config = dict(
    num_hidden_layers=16,
    intermediate_size=3072,
    norm_place='pre',
    norm_eps=1e-06,
    parallel_block=False,
    init='normal',
    init_std_o=0.0,
    max_grad_norm=1.0,
    doc_mask=True,
)
Each number is 200 + 40 x the weight over the matrix's rms, rounded and kept within 0 to 999. Layers, rows and columns count from 0.

# layer 12 MLP down (transposed), 3072x768, rms 0.0682, rows 573-591, columns 640-767
209,235,181,112,141,168,150,166,216,213,204,193,144,173,177,219,266,181,165,242,234,160,129,101,252,202,220,191,170,208,204,194,222,227,250,240,173,164,212,213,211,273,178,221,180,189,131,151,204,183,210,250,176,232,271,180,282,108,214,203,180,198,292,195,182,193,259,284,255,204,239,308,259,216,230,215,223,242,197,287,195,143,191,200,129,155,127,189,177,199,230,171,190,212,116,197,252,152,139,209,198,321,201,195,224,130,218,161,259,248,178,221,175,259,123,200,205,253,218,288,155,153,199,132,165,187,170,265
226,230,203,193,184,163,218,189,216,111,337,218,175,245,154,227,166,213,211,144,197,245,154,245,222,259,250,203,179,61,165,239,258,207,250,198,212,181,215,164,171,172,200,236,186,168,184,292,214,282,224,249,209,240,263,212,127,263,173,191,272,186,180,254,156,227,156,219,110,199,210,233,272,176,231,254,203,238,228,221,150,248,174,189,233,236,268,204,240,209,212,193,186,247,219,228,203,202,165,199,234,229,212,153,227,180,179,208,245,183,178,225,228,220,241,170,209,115,195,239,180,256,246,199,184,212,190,197
234,197,264,192,229,199,280,139,216,243,174,119,222,198,224,127,153,176,219,223,102,258,155,205,202,161,133,182,103,170,168,199,208,129,152,153,264,271,198,218,263,191,108,153,163,158,214,157,216,176,233,262,205,146,116,228,261,139,179,196,189,231,252,218,229,185,193,243,158,168,202,235,214,161,169,206,233,192,177,242,198,162,209,192,154,115,211,253,193,192,212,240,241,189,141,184,175,161,178,254,183,234,185,244,205,156,158,127,159,207,224,223,189,180,167,188,205,238,167,131,207,172,202,161,199,219,281,250
123,196,146,177,176,150,184,153,189,144,218,199,151,234,246,205,255,159,227,225,168,207,148,198,234,176,175,178,203,226,158,154,229,193,205,220,130,247,173,224,201,141,170,199,249,209,176,231,227,178,214,198,222,226,221,229,161,216,221,181,252,166,220,165,174,246,229,185,156,172,182,192,177,214,219,121,207,228,166,235,213,255,184,139,171,225,145,178,208,182,307,251,196,180,176,173,181,194,173,195,229,220,198,133,256,261,256,272,177,196,216,208,163,278,230,210,247,233,260,216,176,157,180,234,136,288,160,205
184,264,190,189,178,175,189,217,233,247,153,243,250,147,218,212,116,205,206,190,155,197,234,188,192,174,230,152,199,190,176,166,96,205,230,184,254,175,257,227,196,184,276,309,187,234,242,222,157,181,147,210,245,162,129,178,231,289,224,137,170,229,179,241,200,213,203,212,215,186,226,203,241,133,193,192,177,173,134,169,341,228,202,195,208,215,134,241,148,177,194,183,228,224,135,172,114,192,208,184,166,289,196,215,180,206,238,242,158,210,221,191,159,110,248,196,250,186,168,182,205,216,196,241,157,189,172,164
205,218,166,248,157,238,232,139,223,190,233,202,256,251,159,171,125,185,135,225,235,120,159,186,173,173,268,150,211,201,101,150,187,197,205,187,209,153,247,134,206,267,191,176,158,202,256,200,140,197,212,168,178,193,157,263,150,207,229,154,210,205,252,189,155,237,189,216,129,221,234,153,158,150,241,210,199,215,204,219,217,167,126,182,202,286,175,245,185,287,206,210,117,144,203,213,192,159,159,163,264,197,159,224,231,240,241,191,189,192,214,223,267,233,175,213,237,231,195,174,204,217,204,208,230,240,232,218
216,272,150,240,204,211,102,249,146,127,263,151,198,151,186,166,142,178,209,240,180,202,164,185,178,241,151,220,138,212,154,217,236,207,153,98,155,162,247,202,189,162,205,199,216,191,226,270,177,143,136,129,109,82,240,224,145,221,290,208,286,227,201,169,205,191,199,172,155,257,183,180,231,259,161,116,205,207,225,308,129,218,163,191,275,181,159,231,176,173,258,173,210,186,269,108,201,192,197,207,168,186,248,252,131,213,138,198,169,201,215,226,275,169,195,219,191,215,182,265,207,227,183,234,190,215,189,152
154,251,203,175,139,258,156,181,154,217,185,309,187,183,178,183,82,210,189,190,220,191,180,213,298,233,149,206,207,169,228,182,163,226,137,202,174,210,155,200,192,209,245,204,115,241,107,183,230,204,259,164,211,163,202,171,185,203,209,228,240,215,217,212,120,183,277,162,167,177,190,164,177,224,175,241,265,207,236,191,157,197,255,207,204,231,155,129,196,152,177,152,222,269,214,155,241,151,177,172,189,184,153,157,222,217,158,274,203,197,185,213,264,213,221,220,260,276,174,263,172,186,210,160,268,124,115,151
219,256,260,168,193,220,170,194,166,238,176,83,181,211,143,223,258,210,170,153,226,183,184,201,178,226,165,228,237,249,157,182,279,163,220,187,181,234,181,159,247,183,221,208,205,247,218,242,176,218,203,170,189,193,193,250,275,170,258,231,236,170,177,186,174,196,233,226,177,263,265,241,247,225,249,183,172,192,156,197,272,165,176,177,160,267,148,242,165,218,170,145,192,187,234,221,186,210,161,85,220,161,122,159,270,210,227,180,211,195,216,237,186,207,189,157,227,241,124,136,235,126,210,196,175,196,201,196
241,206,220,131,253,298,80,201,226,252,241,230,103,163,255,198,172,173,185,216,204,213,242,217,213,163,247,160,236,182,242,249,263,275,191,230,248,190,151,268,204,230,220,194,228,158,190,158,280,192,186,223,255,140,216,200,223,185,248,205,196,216,201,184,157,277,264,204,215,201,237,131,168,155,254,219,168,223,260,204,189,248,201,188,147,220,216,170,186,223,240,144,216,214,195,169,194,189,184,256,202,188,233,222,179,160,188,247,207,238,223,201,176,163,170,243,247,182,228,222,225,254,179,187,186,218,247,189
163,258,216,253,207,216,234,229,262,186,205,251,216,200,202,247,135,127,207,272,204,187,159,148,172,255,278,165,193,248,186,240,195,213,266,142,249,187,184,183,178,172,258,220,213,197,199,154,188,162,220,201,192,190,208,247,188,228,187,198,184,229,227,201,265,240,183,220,103,202,243,213,237,208,207,137,205,225,230,177,223,134,190,214,217,343,216,234,257,268,251,182,277,155,219,175,210,178,227,176,228,241,171,124,130,215,274,185,195,189,210,257,254,231,283,253,233,221,166,135,104,221,252,225,218,192,209,250
195,199,235,157,180,212,215,267,259,165,210,184,125,204,249,148,245,192,146,187,197,177,276,289,259,240,197,205,147,236,227,238,196,174,249,194,249,191,189,217,228,127,224,199,258,206,142,236,164,198,233,174,145,194,182,190,228,239,199,170,210,188,180,224,174,204,255,141,212,101,194,170,186,232,249,196,182,287,175,230,152,226,179,178,198,206,136,227,138,107,201,186,196,230,198,291,255,189,171,186,225,173,100,160,110,190,217,163,172,222,172,138,200,207,192,188,274,164,179,236,217,276,103,194,184,276,220,187
175,211,207,95,210,220,81,171,213,197,181,235,248,249,134,225,177,244,219,192,149,116,205,202,205,247,164,215,191,251,212,146,209,176,207,177,223,189,172,261,226,114,202,216,214,143,147,221,243,165,149,163,214,206,179,175,164,140,214,255,172,240,151,233,212,263,182,191,240,263,214,263,207,213,252,180,157,238,226,213,165,233,103,186,230,305,175,188,211,202,155,163,287,219,182,223,166,135,239,189,159,246,207,204,243,231,207,191,147,219,144,146,228,253,241,182,165,265,206,164,183,193,179,224,231,242,129,181
262,201,145,170,202,157,200,165,132,199,229,157,209,209,169,235,214,150,235,180,206,185,178,196,200,198,171,192,123,159,158,278,202,203,151,187,177,226,211,266,131,157,147,194,221,211,168,146,191,210,203,209,210,245,228,218,227,162,168,123,252,210,216,158,287,190,180,202,253,119,211,199,211,189,232,223,247,232,198,154,221,190,227,175,261,198,181,182,182,226,221,200,206,204,168,233,212,228,198,212,199,236,150,263,217,191,152,247,175,148,255,267,169,208,190,253,202,192,260,255,206,115,158,122,192,231,180,215
223,302,171,223,207,112,223,181,210,133,207,264,175,162,297,181,148,180,225,228,276,183,200,181,280,245,251,149,248,184,322,285,245,282,207,182,182,190,274,194,129,187,148,271,201,221,194,225,174,264,192,165,179,157,194,177,126,255,187,161,236,210,212,142,215,174,186,185,175,192,218,174,155,224,172,122,188,193,169,181,266,192,223,252,180,242,192,139,186,248,223,171,269,195,196,162,135,246,218,147,223,179,211,191,167,187,161,157,193,253,180,242,253,143,163,174,218,275,195,220,206,177,198,245,119,190,259,177
145,206,153,130,199,218,222,304,203,134,211,192,232,208,251,225,230,184,126,256,197,180,96,165,191,256,264,253,226,221,151,223,142,187,211,197,203,186,146,194,211,189,209,160,185,276,218,185,197,195,150,215,216,183,184,194,232,212,200,180,129,132,241,141,189,238,144,227,166,221,191,105,121,136,262,174,305,195,211,238,214,214,188,188,240,239,216,146,177,161,242,204,260,199,287,214,209,289,223,126,255,198,221,193,148,164,289,188,238,145,213,235,225,259,208,236,134,197,214,272,120,159,199,191,185,211,307,168
254,166,226,192,199,99,119,157,201,282,159,250,181,205,224,252,262,145,212,140,264,204,213,183,190,192,122,189,163,251,163,165,209,211,215,189,88,285,184,163,209,120,260,187,216,180,218,158,183,256,203,223,208,171,220,248,252,166,267,158,237,240,173,157,182,153,204,206,172,178,219,241,200,253,185,167,191,216,184,274,124,186,147,204,247,194,204,168,229,183,188,211,169,273,209,248,232,179,199,221,206,250,237,229,252,158,216,276,231,283,210,222,234,226,304,171,230,147,211,219,151,166,186,247,153,162,269,191
180,203,231,187,224,164,192,235,230,224,162,190,198,198,191,244,156,168,259,237,141,266,251,227,256,136,202,207,165,184,249,227,255,156,168,223,256,147,174,217,137,222,230,190,239,143,198,273,161,209,202,187,216,164,210,201,155,204,191,238,164,233,171,248,233,193,225,185,239,209,191,141,259,246,188,222,175,148,240,282,208,134,186,207,198,203,197,181,130,176,227,164,150,208,169,243,205,200,241,239,241,190,221,238,182,164,176,198,185,216,156,194,170,208,207,172,232,246,201,130,183,183,236,271,156,193,206,214
210,157,167,208,180,229,209,158,173,253,291,196,153,185,268,191,288,167,224,165,253,179,224,224,261,187,270,220,163,260,209,219,216,247,243,202,180,187,252,193,199,179,169,255,210,206,255,131,224,240,184,204,228,164,163,178,180,199,194,165,233,169,245,223,246,184,235,249,231,213,218,256,196,236,211,173,234,238,253,164,162,235,254,270,243,271,230,182,199,164,259,206,227,254,260,258,175,231,278,155,188,226,273,236,156,109,228,239,219,176,213,226,131,193,249,163,202,201,235,246,225,211,187,289,208,247,218,205
# layer 12 MLP gate, 3072x768, rms 0.0683, rows 574-591, columns 640-767
151,169,243,194,173,217,251,266,169,226,188,264,238,195,222,189,193,196,204,204,181,197,194,212,188,223,188,178,172,184,267,144,275,190,78,187,236,246,98,215,200,147,196,224,160,203,178,188,192,185,247,135,284,189,166,202,175,236,173,222,151,168,191,197,208,289,213,237,171,178,192,177,195,218,266,174,236,195,293,183,230,104,184,241,183,218,240,173,238,196,290,181,133,181,216,192,214,182,167,225,199,256,157,194,191,224,128,214,251,256,177,214,153,194,265,195,203,176,208,199,241,184,169,188,217,235,122,180
171,213,153,115,253,161,221,202,231,233,193,199,153,258,220,314,213,216,242,174,267,177,210,292,214,203,260,179,278,237,200,253,120,181,254,280,203,141,191,128,184,312,169,257,212,213,133,195,194,194,233,215,226,248,154,217,243,182,199,237,208,120,261,168,204,240,99,272,223,217,279,174,259,283,227,178,220,183,241,176,246,181,182,137,199,137,207,192,176,190,235,186,245,121,251,201,232,202,154,216,223,193,230,234,169,193,277,186,173,270,226,184,109,186,119,278,176,148,200,217,165,270,187,194,161,285,190,144
195,188,195,151,220,223,191,123,225,248,208,148,222,188,218,226,160,222,220,270,212,270,222,143,181,183,144,236,205,187,185,213,181,153,216,211,207,180,201,215,146,161,245,181,251,169,202,228,252,236,204,179,211,211,124,204,287,166,254,177,243,215,200,175,179,256,134,195,274,139,259,220,174,140,206,234,206,180,247,216,248,231,174,213,217,194,207,142,167,224,249,199,220,140,177,173,142,235,238,236,167,159,188,180,214,165,266,249,145,208,218,180,195,222,213,241,213,209,232,225,179,149,256,233,213,169,205,222
139,196,220,204,231,204,222,247,216,224,225,214,242,232,233,220,227,123,194,210,271,278,176,220,146,184,186,194,209,222,165,144,155,248,151,162,147,240,168,186,189,194,165,202,134,223,195,206,181,167,192,194,216,223,237,163,164,191,227,215,195,155,213,144,243,193,214,206,195,196,164,180,213,186,183,286,291,189,276,263,251,227,256,205,244,175,230,170,194,170,171,269,276,183,168,105,186,183,211,240,201,166,157,124,217,121,228,237,148,228,244,213,173,153,164,214,165,220,217,143,222,172,253,198,142,210,220,246
265,242,244,179,172,182,134,172,199,253,186,175,187,116,282,147,167,211,205,201,198,164,199,166,248,145,236,269,230,166,125,195,173,138,183,233,176,195,229,254,224,208,182,183,236,188,179,211,212,170,161,214,199,202,262,170,225,175,148,182,214,149,186,201,218,249,77,242,196,166,187,172,225,189,159,225,229,200,169,193,189,189,215,167,209,201,179,225,249,239,219,196,199,229,150,155,139,244,142,180,162,215,156,276,206,232,187,217,194,233,204,194,166,228,254,263,123,257,198,216,247,190,151,282,212,175,190,236
191,289,224,279,254,310,178,200,230,283,272,222,266,254,182,171,217,236,197,169,227,187,273,238,250,166,225,237,197,186,187,185,180,180,229,247,177,189,217,215,169,205,180,181,202,154,145,167,156,241,179,130,218,202,194,219,206,239,173,183,225,192,221,234,182,173,181,175,214,242,188,158,178,303,223,183,193,261,258,191,220,208,196,255,183,193,216,119,220,166,184,206,231,143,197,185,238,182,229,242,186,213,196,218,236,193,238,193,223,251,200,256,148,190,160,257,159,175,278,248,213,160,243,169,137,235,215,256
203,172,248,217,170,238,228,238,186,159,163,179,287,193,154,194,231,274,265,101,219,163,135,264,179,187,224,219,188,215,287,209,240,173,206,221,197,165,164,234,93,167,170,278,125,231,173,165,226,179,178,285,188,133,190,256,232,172,141,194,212,210,206,189,293,185,255,244,246,163,124,189,184,297,211,186,231,169,195,194,174,224,230,237,119,218,243,217,206,154,259,200,244,137,124,203,235,260,163,203,142,192,166,203,212,184,205,211,260,224,191,183,278,144,180,213,189,157,184,248,226,188,236,210,226,206,223,136
222,206,190,233,282,230,227,185,130,209,241,176,274,294,247,190,166,214,217,210,241,208,229,142,209,156,217,312,185,191,170,179,196,245,118,237,221,212,161,250,214,258,240,201,265,237,200,208,221,178,206,157,122,175,168,201,108,195,193,189,190,240,226,140,202,183,245,181,145,223,240,194,158,215,211,213,220,237,157,192,194,195,151,230,172,181,138,261,189,196,162,227,233,204,144,212,223,181,241,232,207,187,190,176,185,208,238,258,125,182,143,213,230,197,197,205,207,270,170,224,235,142,192,307,278,158,231,244
197,202,212,202,191,138,259,149,205,177,181,251,222,241,249,188,138,238,188,196,210,187,207,197,194,185,216,281,193,182,148,131,162,123,174,228,205,183,218,228,180,190,193,208,172,291,131,226,191,231,151,252,193,191,274,253,171,237,236,213,233,209,156,219,178,132,275,213,111,111,167,161,189,187,234,231,148,217,185,193,306,225,169,164,92,161,178,181,184,178,216,196,137,144,230,234,172,203,191,204,184,181,176,195,164,186,171,246,271,186,130,139,161,187,201,167,132,202,226,143,234,302,154,171,111,161,202,159
166,223,205,223,280,177,185,222,172,276,158,157,204,170,146,211,201,198,196,213,214,289,238,170,157,254,207,149,190,227,224,157,175,243,284,197,214,160,231,242,186,117,215,218,206,236,188,244,212,170,210,195,259,271,158,227,228,150,106,188,199,251,187,167,163,217,155,177,98,147,206,158,185,222,211,143,221,174,234,255,211,261,215,196,223,209,192,138,184,250,221,221,152,200,231,251,249,198,182,193,254,198,154,188,223,221,217,201,197,157,143,189,189,220,228,144,107,227,138,244,205,211,232,250,214,238,210,267
211,209,247,215,125,111,203,239,190,161,189,206,170,250,218,237,221,211,147,203,213,135,231,215,221,209,201,233,205,149,252,150,215,184,175,142,195,164,186,218,156,214,202,274,147,188,250,166,237,201,194,178,257,189,220,209,175,277,170,200,196,211,108,219,226,156,245,185,236,155,163,229,174,215,206,178,215,186,239,208,148,192,186,171,174,217,175,210,164,202,254,281,194,199,216,236,211,228,179,210,220,240,182,171,291,240,240,167,157,248,191,200,240,217,200,166,246,230,211,199,201,153,147,220,235,124,234,185
225,252,207,141,164,206,194,161,215,215,134,189,159,227,171,240,165,276,237,211,179,176,182,206,199,145,148,197,166,153,164,213,207,205,192,142,161,204,224,181,106,252,199,170,256,176,172,221,127,228,176,220,153,147,194,164,185,183,259,121,187,252,184,154,165,231,215,271,227,208,235,189,218,210,229,238,215,226,85,210,194,202,207,196,183,187,175,214,221,195,218,192,239,257,177,139,150,132,172,260,180,137,245,146,179,176,283,210,215,226,227,179,180,320,203,171,175,143,216,119,184,259,172,246,207,285,178,270
92,147,227,162,224,153,193,143,176,188,211,115,191,194,259,152,195,220,206,162,248,175,146,194,300,167,185,194,220,161,183,221,199,166,226,211,172,193,114,208,229,176,173,172,223,202,200,207,262,299,147,217,201,175,146,168,151,242,195,190,231,152,241,161,254,176,183,227,211,152,223,206,268,208,205,188,209,244,251,255,164,251,158,163,178,152,262,101,188,249,230,276,203,185,178,194,178,206,256,206,248,108,224,204,206,203,252,202,197,146,222,226,164,223,212,95,110,131,210,286,155,206,264,198,248,152,123,249
300,160,241,224,164,180,168,173,179,257,212,231,224,187,205,218,219,149,130,165,136,214,148,197,233,94,220,176,133,209,178,144,238,176,202,169,201,151,253,155,209,249,210,129,211,198,224,194,218,178,192,271,225,150,225,193,189,181,248,180,228,262,160,163,121,289,255,179,225,208,167,235,162,202,134,148,177,124,222,214,191,202,267,208,244,234,177,158,283,156,265,166,151,234,165,200,244,214,246,239,218,223,289,210,211,184,191,237,284,200,222,189,171,198,162,142,158,181,229,175,185,192,235,183,171,257,180,248
239,236,219,204,218,234,144,162,179,171,91,205,222,132,171,280,256,182,158,276,260,240,181,228,209,275,243,175,181,169,137,215,161,192,223,188,177,208,153,192,245,144,150,206,96,197,253,236,187,179,146,152,142,252,217,200,274,221,185,188,274,179,188,127,151,118,218,170,186,166,227,200,160,216,186,179,213,178,191,220,183,210,182,235,167,150,89,206,180,210,202,248,167,214,243,197,235,184,241,213,228,178,228,197,206,250,166,240,228,212,221,145,200,226,164,186,203,188,184,222,199,155,215,181,125,233,229,191
244,194,190,210,228,200,149,209,173,168,190,272,199,149,263,166,227,209,149,214,214,224,191,213,145,205,177,239,154,262,214,153,208,181,238,165,274,276,188,133,233,217,251,218,146,136,241,185,254,206,221,217,171,178,196,211,219,153,196,182,280,190,168,213,202,125,225,238,214,192,184,199,222,200,240,190,212,159,128,182,261,154,214,190,186,181,181,200,187,266,183,224,228,212,204,189,155,188,182,174,156,240,187,199,194,185,252,184,171,261,184,170,167,252,155,236,226,202,203,196,161,184,162,167,239,133,157,205
222,236,212,140,222,201,199,209,183,239,213,234,157,136,214,221,172,200,282,222,213,120,217,216,248,193,170,240,171,214,211,145,227,178,206,139,153,230,179,278,160,123,232,173,201,194,219,195,276,161,203,200,234,175,270,233,251,192,190,217,175,186,269,212,239,136,180,189,269,159,239,239,207,169,200,259,197,142,205,207,160,196,283,211,121,135,247,179,219,214,212,178,152,199,253,243,227,225,209,210,278,200,239,271,180,225,259,206,225,142,233,234,174,210,175,184,198,168,145,203,165,197,204,146,139,205,194,137
368,211,231,268,177,232,221,214,224,205,228,218,221,236,217,215,252,208,240,214,138,183,188,268,168,225,241,202,154,239,176,236,142,230,256,224,196,207,271,255,188,110,240,154,236,198,243,214,179,214,272,227,194,226,262,232,242,172,228,178,123,202,248,239,146,202,144,239,183,185,247,321,272,170,174,165,172,226,209,164,247,185,139,192,235,151,126,223,242,109,176,206,214,191,202,249,206,234,170,239,202,176,238,220,255,194,222,217,211,181,169,252,234,261,151,150,208,202,209,214,188,158,201,224,209,196,250,221
# layer 12 MLP up, 3072x768, rms 0.0719, rows 574-591, columns 640-767
139,231,191,223,165,203,205,197,171,226,195,239,216,194,229,202,219,204,258,244,133,173,167,187,159,120,175,174,201,175,199,224,239,202,145,212,245,216,190,216,231,253,142,293,193,156,200,209,194,135,153,152,253,216,234,239,106,221,146,211,247,167,156,128,147,190,196,174,180,231,188,186,229,201,225,212,190,271,214,222,157,214,179,214,186,193,168,197,145,246,178,198,250,266,175,195,142,253,251,193,153,205,268,217,199,194,205,164,160,144,129,233,260,209,148,252,199,172,284,281,221,144,190,129,135,207,133,258
237,171,73,224,239,252,261,210,220,258,162,142,210,132,213,177,161,174,172,178,275,198,190,178,193,146,100,141,129,243,193,214,173,200,129,217,238,258,147,192,161,134,169,218,204,119,181,221,189,182,209,238,196,222,219,166,218,206,210,236,228,229,197,157,186,281,175,158,195,253,189,186,168,159,209,240,200,246,165,229,139,193,175,230,180,285,188,231,213,148,166,190,179,178,204,280,280,223,218,195,227,220,150,225,234,183,234,199,194,218,122,168,167,171,246,238,138,213,181,190,189,229,241,177,306,191,188,155
193,251,176,195,228,189,265,184,218,214,209,257,177,213,229,190,230,172,211,146,138,245,148,204,173,196,219,150,188,164,194,211,261,197,163,216,289,215,248,152,158,193,264,255,239,242,221,196,214,163,223,235,247,100,166,209,221,287,200,139,268,196,143,206,177,183,195,215,130,188,174,191,174,163,244,194,135,143,174,154,181,159,142,157,138,134,158,222,143,259,245,219,258,297,203,153,164,245,224,240,239,260,121,225,238,190,273,184,174,200,242,233,243,228,176,201,216,248,223,139,232,217,242,176,231,219,304,234
227,221,191,188,224,200,161,184,216,261,227,235,127,218,185,226,109,183,214,241,283,164,204,244,212,188,150,272,225,129,170,198,268,154,128,154,238,192,233,182,197,221,111,188,216,153,221,143,157,144,198,182,194,169,195,229,200,190,300,146,147,183,207,221,185,244,177,200,252,247,231,223,211,276,209,227,174,222,145,201,238,156,154,215,238,179,187,233,190,130,131,240,217,182,278,191,212,244,230,171,186,215,203,189,209,257,209,209,155,156,200,154,232,233,253,222,232,196,239,230,211,186,218,161,245,199,101,174
244,143,184,182,170,144,247,276,293,215,225,224,150,227,175,205,193,236,164,301,164,86,193,285,258,207,194,272,248,193,106,236,201,198,229,186,145,193,212,109,230,238,229,232,155,275,200,213,227,162,160,196,188,207,165,303,233,269,196,186,127,230,198,203,172,152,207,206,188,287,199,235,183,262,219,205,199,217,274,170,119,275,186,236,240,202,208,244,168,219,142,262,158,210,208,268,195,267,280,186,198,250,216,147,218,203,139,263,241,180,191,217,190,185,231,197,268,256,206,227,235,262,156,155,201,193,232,132
222,212,195,171,189,180,130,128,210,272,200,278,183,138,169,214,232,234,231,182,137,164,215,217,153,223,232,265,183,254,221,146,156,200,188,196,169,211,168,180,222,154,213,208,160,214,196,206,239,167,179,202,236,191,260,187,219,181,256,170,170,203,204,296,160,208,159,232,190,192,245,190,215,220,242,250,134,195,231,207,221,150,167,190,245,260,192,224,170,203,172,158,213,172,173,150,203,229,199,218,167,232,223,224,177,146,185,207,203,224,134,199,201,201,149,283,177,303,221,182,248,303,137,159,208,147,184,118
255,211,237,177,248,239,188,173,319,138,137,177,138,72,231,209,174,245,185,277,269,196,220,228,208,280,235,223,301,225,207,243,255,147,196,138,171,298,268,120,184,228,169,260,228,258,218,177,198,133,169,199,199,267,182,181,194,264,199,265,192,210,200,178,231,229,199,196,191,205,268,211,159,183,179,170,209,269,237,164,220,261,173,182,243,207,134,151,245,177,201,211,204,210,208,216,193,220,109,181,184,260,182,235,237,184,266,145,165,207,152,166,166,266,184,129,223,241,180,161,178,171,177,245,162,143,169,173
216,233,224,219,201,233,160,283,159,210,220,163,227,145,172,144,287,185,192,182,208,180,283,211,199,211,179,251,208,227,242,285,157,158,125,176,198,146,203,222,206,194,228,186,204,233,254,168,213,211,222,182,235,175,256,131,265,188,184,203,275,207,255,180,281,203,222,273,196,94,161,234,235,190,224,222,187,194,233,210,194,185,170,139,189,175,150,148,223,281,100,96,196,183,182,221,185,151,235,225,224,210,181,188,222,185,186,234,285,131,169,104,214,204,218,246,160,222,200,207,212,211,228,163,187,187,208,188
204,128,159,248,175,224,210,218,156,188,255,229,248,240,174,181,201,139,257,193,239,199,153,164,185,175,196,173,175,165,258,228,227,146,141,156,248,171,220,175,173,147,179,208,216,136,243,178,187,127,244,164,227,226,219,214,161,204,238,208,161,124,157,158,271,189,190,233,270,212,221,167,206,248,180,212,219,184,208,256,161,180,292,192,170,259,209,257,129,107,173,222,265,160,238,174,205,221,250,228,234,206,202,215,184,191,222,182,175,201,194,156,314,143,215,193,219,192,182,256,244,183,266,205,217,160,134,172
213,173,182,176,144,249,199,177,216,284,206,217,184,231,201,172,194,222,268,192,182,215,281,173,220,241,207,164,177,267,255,156,212,202,149,231,210,243,187,193,257,253,171,216,180,281,161,231,124,228,185,243,178,215,221,212,156,254,206,163,167,237,257,203,215,163,248,226,90,155,165,168,130,176,231,228,174,184,275,233,165,207,192,235,174,115,143,211,261,281,194,168,176,203,234,188,258,140,242,62,183,252,173,290,289,178,172,109,148,203,205,150,148,227,188,229,269,163,205,175,147,152,246,189,183,252,139,191
258,193,243,173,197,239,226,227,168,231,231,206,194,190,207,248,135,269,218,173,235,217,174,216,240,237,179,181,167,215,162,257,261,146,180,156,252,148,172,232,175,196,199,199,274,229,154,176,154,196,210,214,202,125,217,197,229,127,114,247,218,194,253,274,169,175,264,237,172,166,248,285,166,171,178,172,189,195,249,211,290,279,112,262,153,199,194,262,142,222,225,235,188,167,193,192,203,229,168,156,197,180,239,173,193,196,137,209,181,153,211,210,176,137,216,188,171,214,164,254,219,199,226,236,191,207,290,182
274,194,204,136,110,165,276,199,196,277,191,199,180,262,163,206,167,237,213,177,213,181,178,215,139,183,235,168,137,271,263,172,236,193,217,159,227,152,192,159,161,179,267,124,201,162,200,179,258,203,276,188,254,167,229,178,202,177,235,181,149,167,182,189,148,267,201,278,195,171,207,192,222,229,177,196,244,223,155,242,189,243,218,193,313,247,257,228,237,223,108,152,247,259,193,126,137,192,212,206,114,182,147,128,202,230,228,256,235,178,178,214,139,206,197,172,236,201,187,196,189,258,227,188,154,248,237,215
185,136,217,246,158,167,283,177,216,166,218,259,217,211,218,196,169,179,194,158,106,238,227,208,204,140,138,236,227,195,150,129,212,191,202,210,231,244,158,178,174,213,209,274,191,185,178,174,167,127,157,259,254,202,182,210,233,271,159,203,196,232,156,145,176,126,173,155,251,183,259,185,240,178,167,194,155,203,232,147,219,124,250,244,168,180,254,196,201,245,158,170,198,180,163,165,160,180,185,264,245,239,223,113,237,220,258,175,255,214,174,224,148,177,338,209,232,214,212,147,206,168,208,197,204,179,184,153
105,152,201,201,224,236,229,250,182,229,245,224,191,208,128,88,260,223,238,124,239,167,238,185,265,155,193,154,291,231,195,177,199,255,178,204,246,138,177,201,200,222,239,171,169,245,102,223,223,160,246,174,200,199,225,252,253,223,189,206,130,227,266,186,242,186,213,280,169,184,248,263,148,236,293,146,186,165,68,237,192,192,180,219,227,145,224,230,216,199,214,175,185,216,199,244,225,191,206,137,190,216,257,201,223,233,217,233,228,245,213,100,145,289,254,102,260,331,131,173,245,190,178,169,157,274,176,56
230,237,214,166,226,145,195,144,186,218,181,175,164,232,202,265,230,225,142,205,217,230,172,223,152,214,131,204,184,159,208,206,187,179,239,119,162,156,166,131,134,235,238,299,122,169,162,204,223,176,184,204,199,209,257,183,158,198,193,258,184,154,192,216,237,160,312,133,193,146,185,232,156,178,207,210,218,181,220,171,255,186,159,144,193,215,275,166,134,228,202,297,186,150,184,182,201,230,229,147,269,300,116,207,104,179,220,251,202,192,164,221,147,173,227,227,173,236,211,135,229,246,279,170,159,237,164,184
202,260,195,186,231,192,164,288,229,166,207,198,215,114,241,262,219,177,210,211,128,244,197,181,241,251,216,237,157,149,197,190,167,232,176,169,233,196,201,259,261,137,177,174,110,196,185,155,184,244,230,261,125,179,149,147,196,213,223,192,259,192,200,165,211,259,217,261,209,179,182,142,276,182,214,213,156,174,194,181,202,201,251,171,167,165,138,209,193,212,140,229,219,270,233,250,197,201,243,199,159,219,184,221,152,233,253,185,215,158,218,213,158,199,190,116,234,207,218,184,174,229,242,254,242,219,264,163
188,197,187,166,210,210,275,228,218,148,222,131,171,169,159,146,268,141,275,205,193,207,214,145,230,207,217,183,216,234,213,205,294,156,246,197,255,213,209,206,222,196,129,193,279,151,234,198,202,173,149,213,146,246,159,135,181,131,196,215,183,155,229,212,163,183,123,223,204,195,233,171,217,232,231,229,142,228,186,117,170,140,162,148,156,184,242,226,202,248,218,172,212,196,169,214,228,228,131,218,224,200,198,220,98,180,162,210,251,206,200,212,157,134,183,207,158,216,257,200,205,244,214,207,218,195,201,201
226,199,126,197,214,217,230,223,216,238,200,222,271,221,143,221,193,257,229,216,190,195,257,155,251,240,223,233,175,181,241,226,167,205,187,206,192,167,148,225,239,171,122,297,202,217,101,218,217,185,171,177,244,218,221,190,154,186,205,200,180,205,208,302,204,195,251,201,194,237,250,167,163,240,206,177,167,249,231,139,179,140,241,202,212,216,209,76,175,220,173,225,178,205,195,212,213,217,195,155,225,305,257,183,205,268,186,268,223,207,182,202,224,216,139,238,138,141,175,236,212,194,252,233,154,176,177,237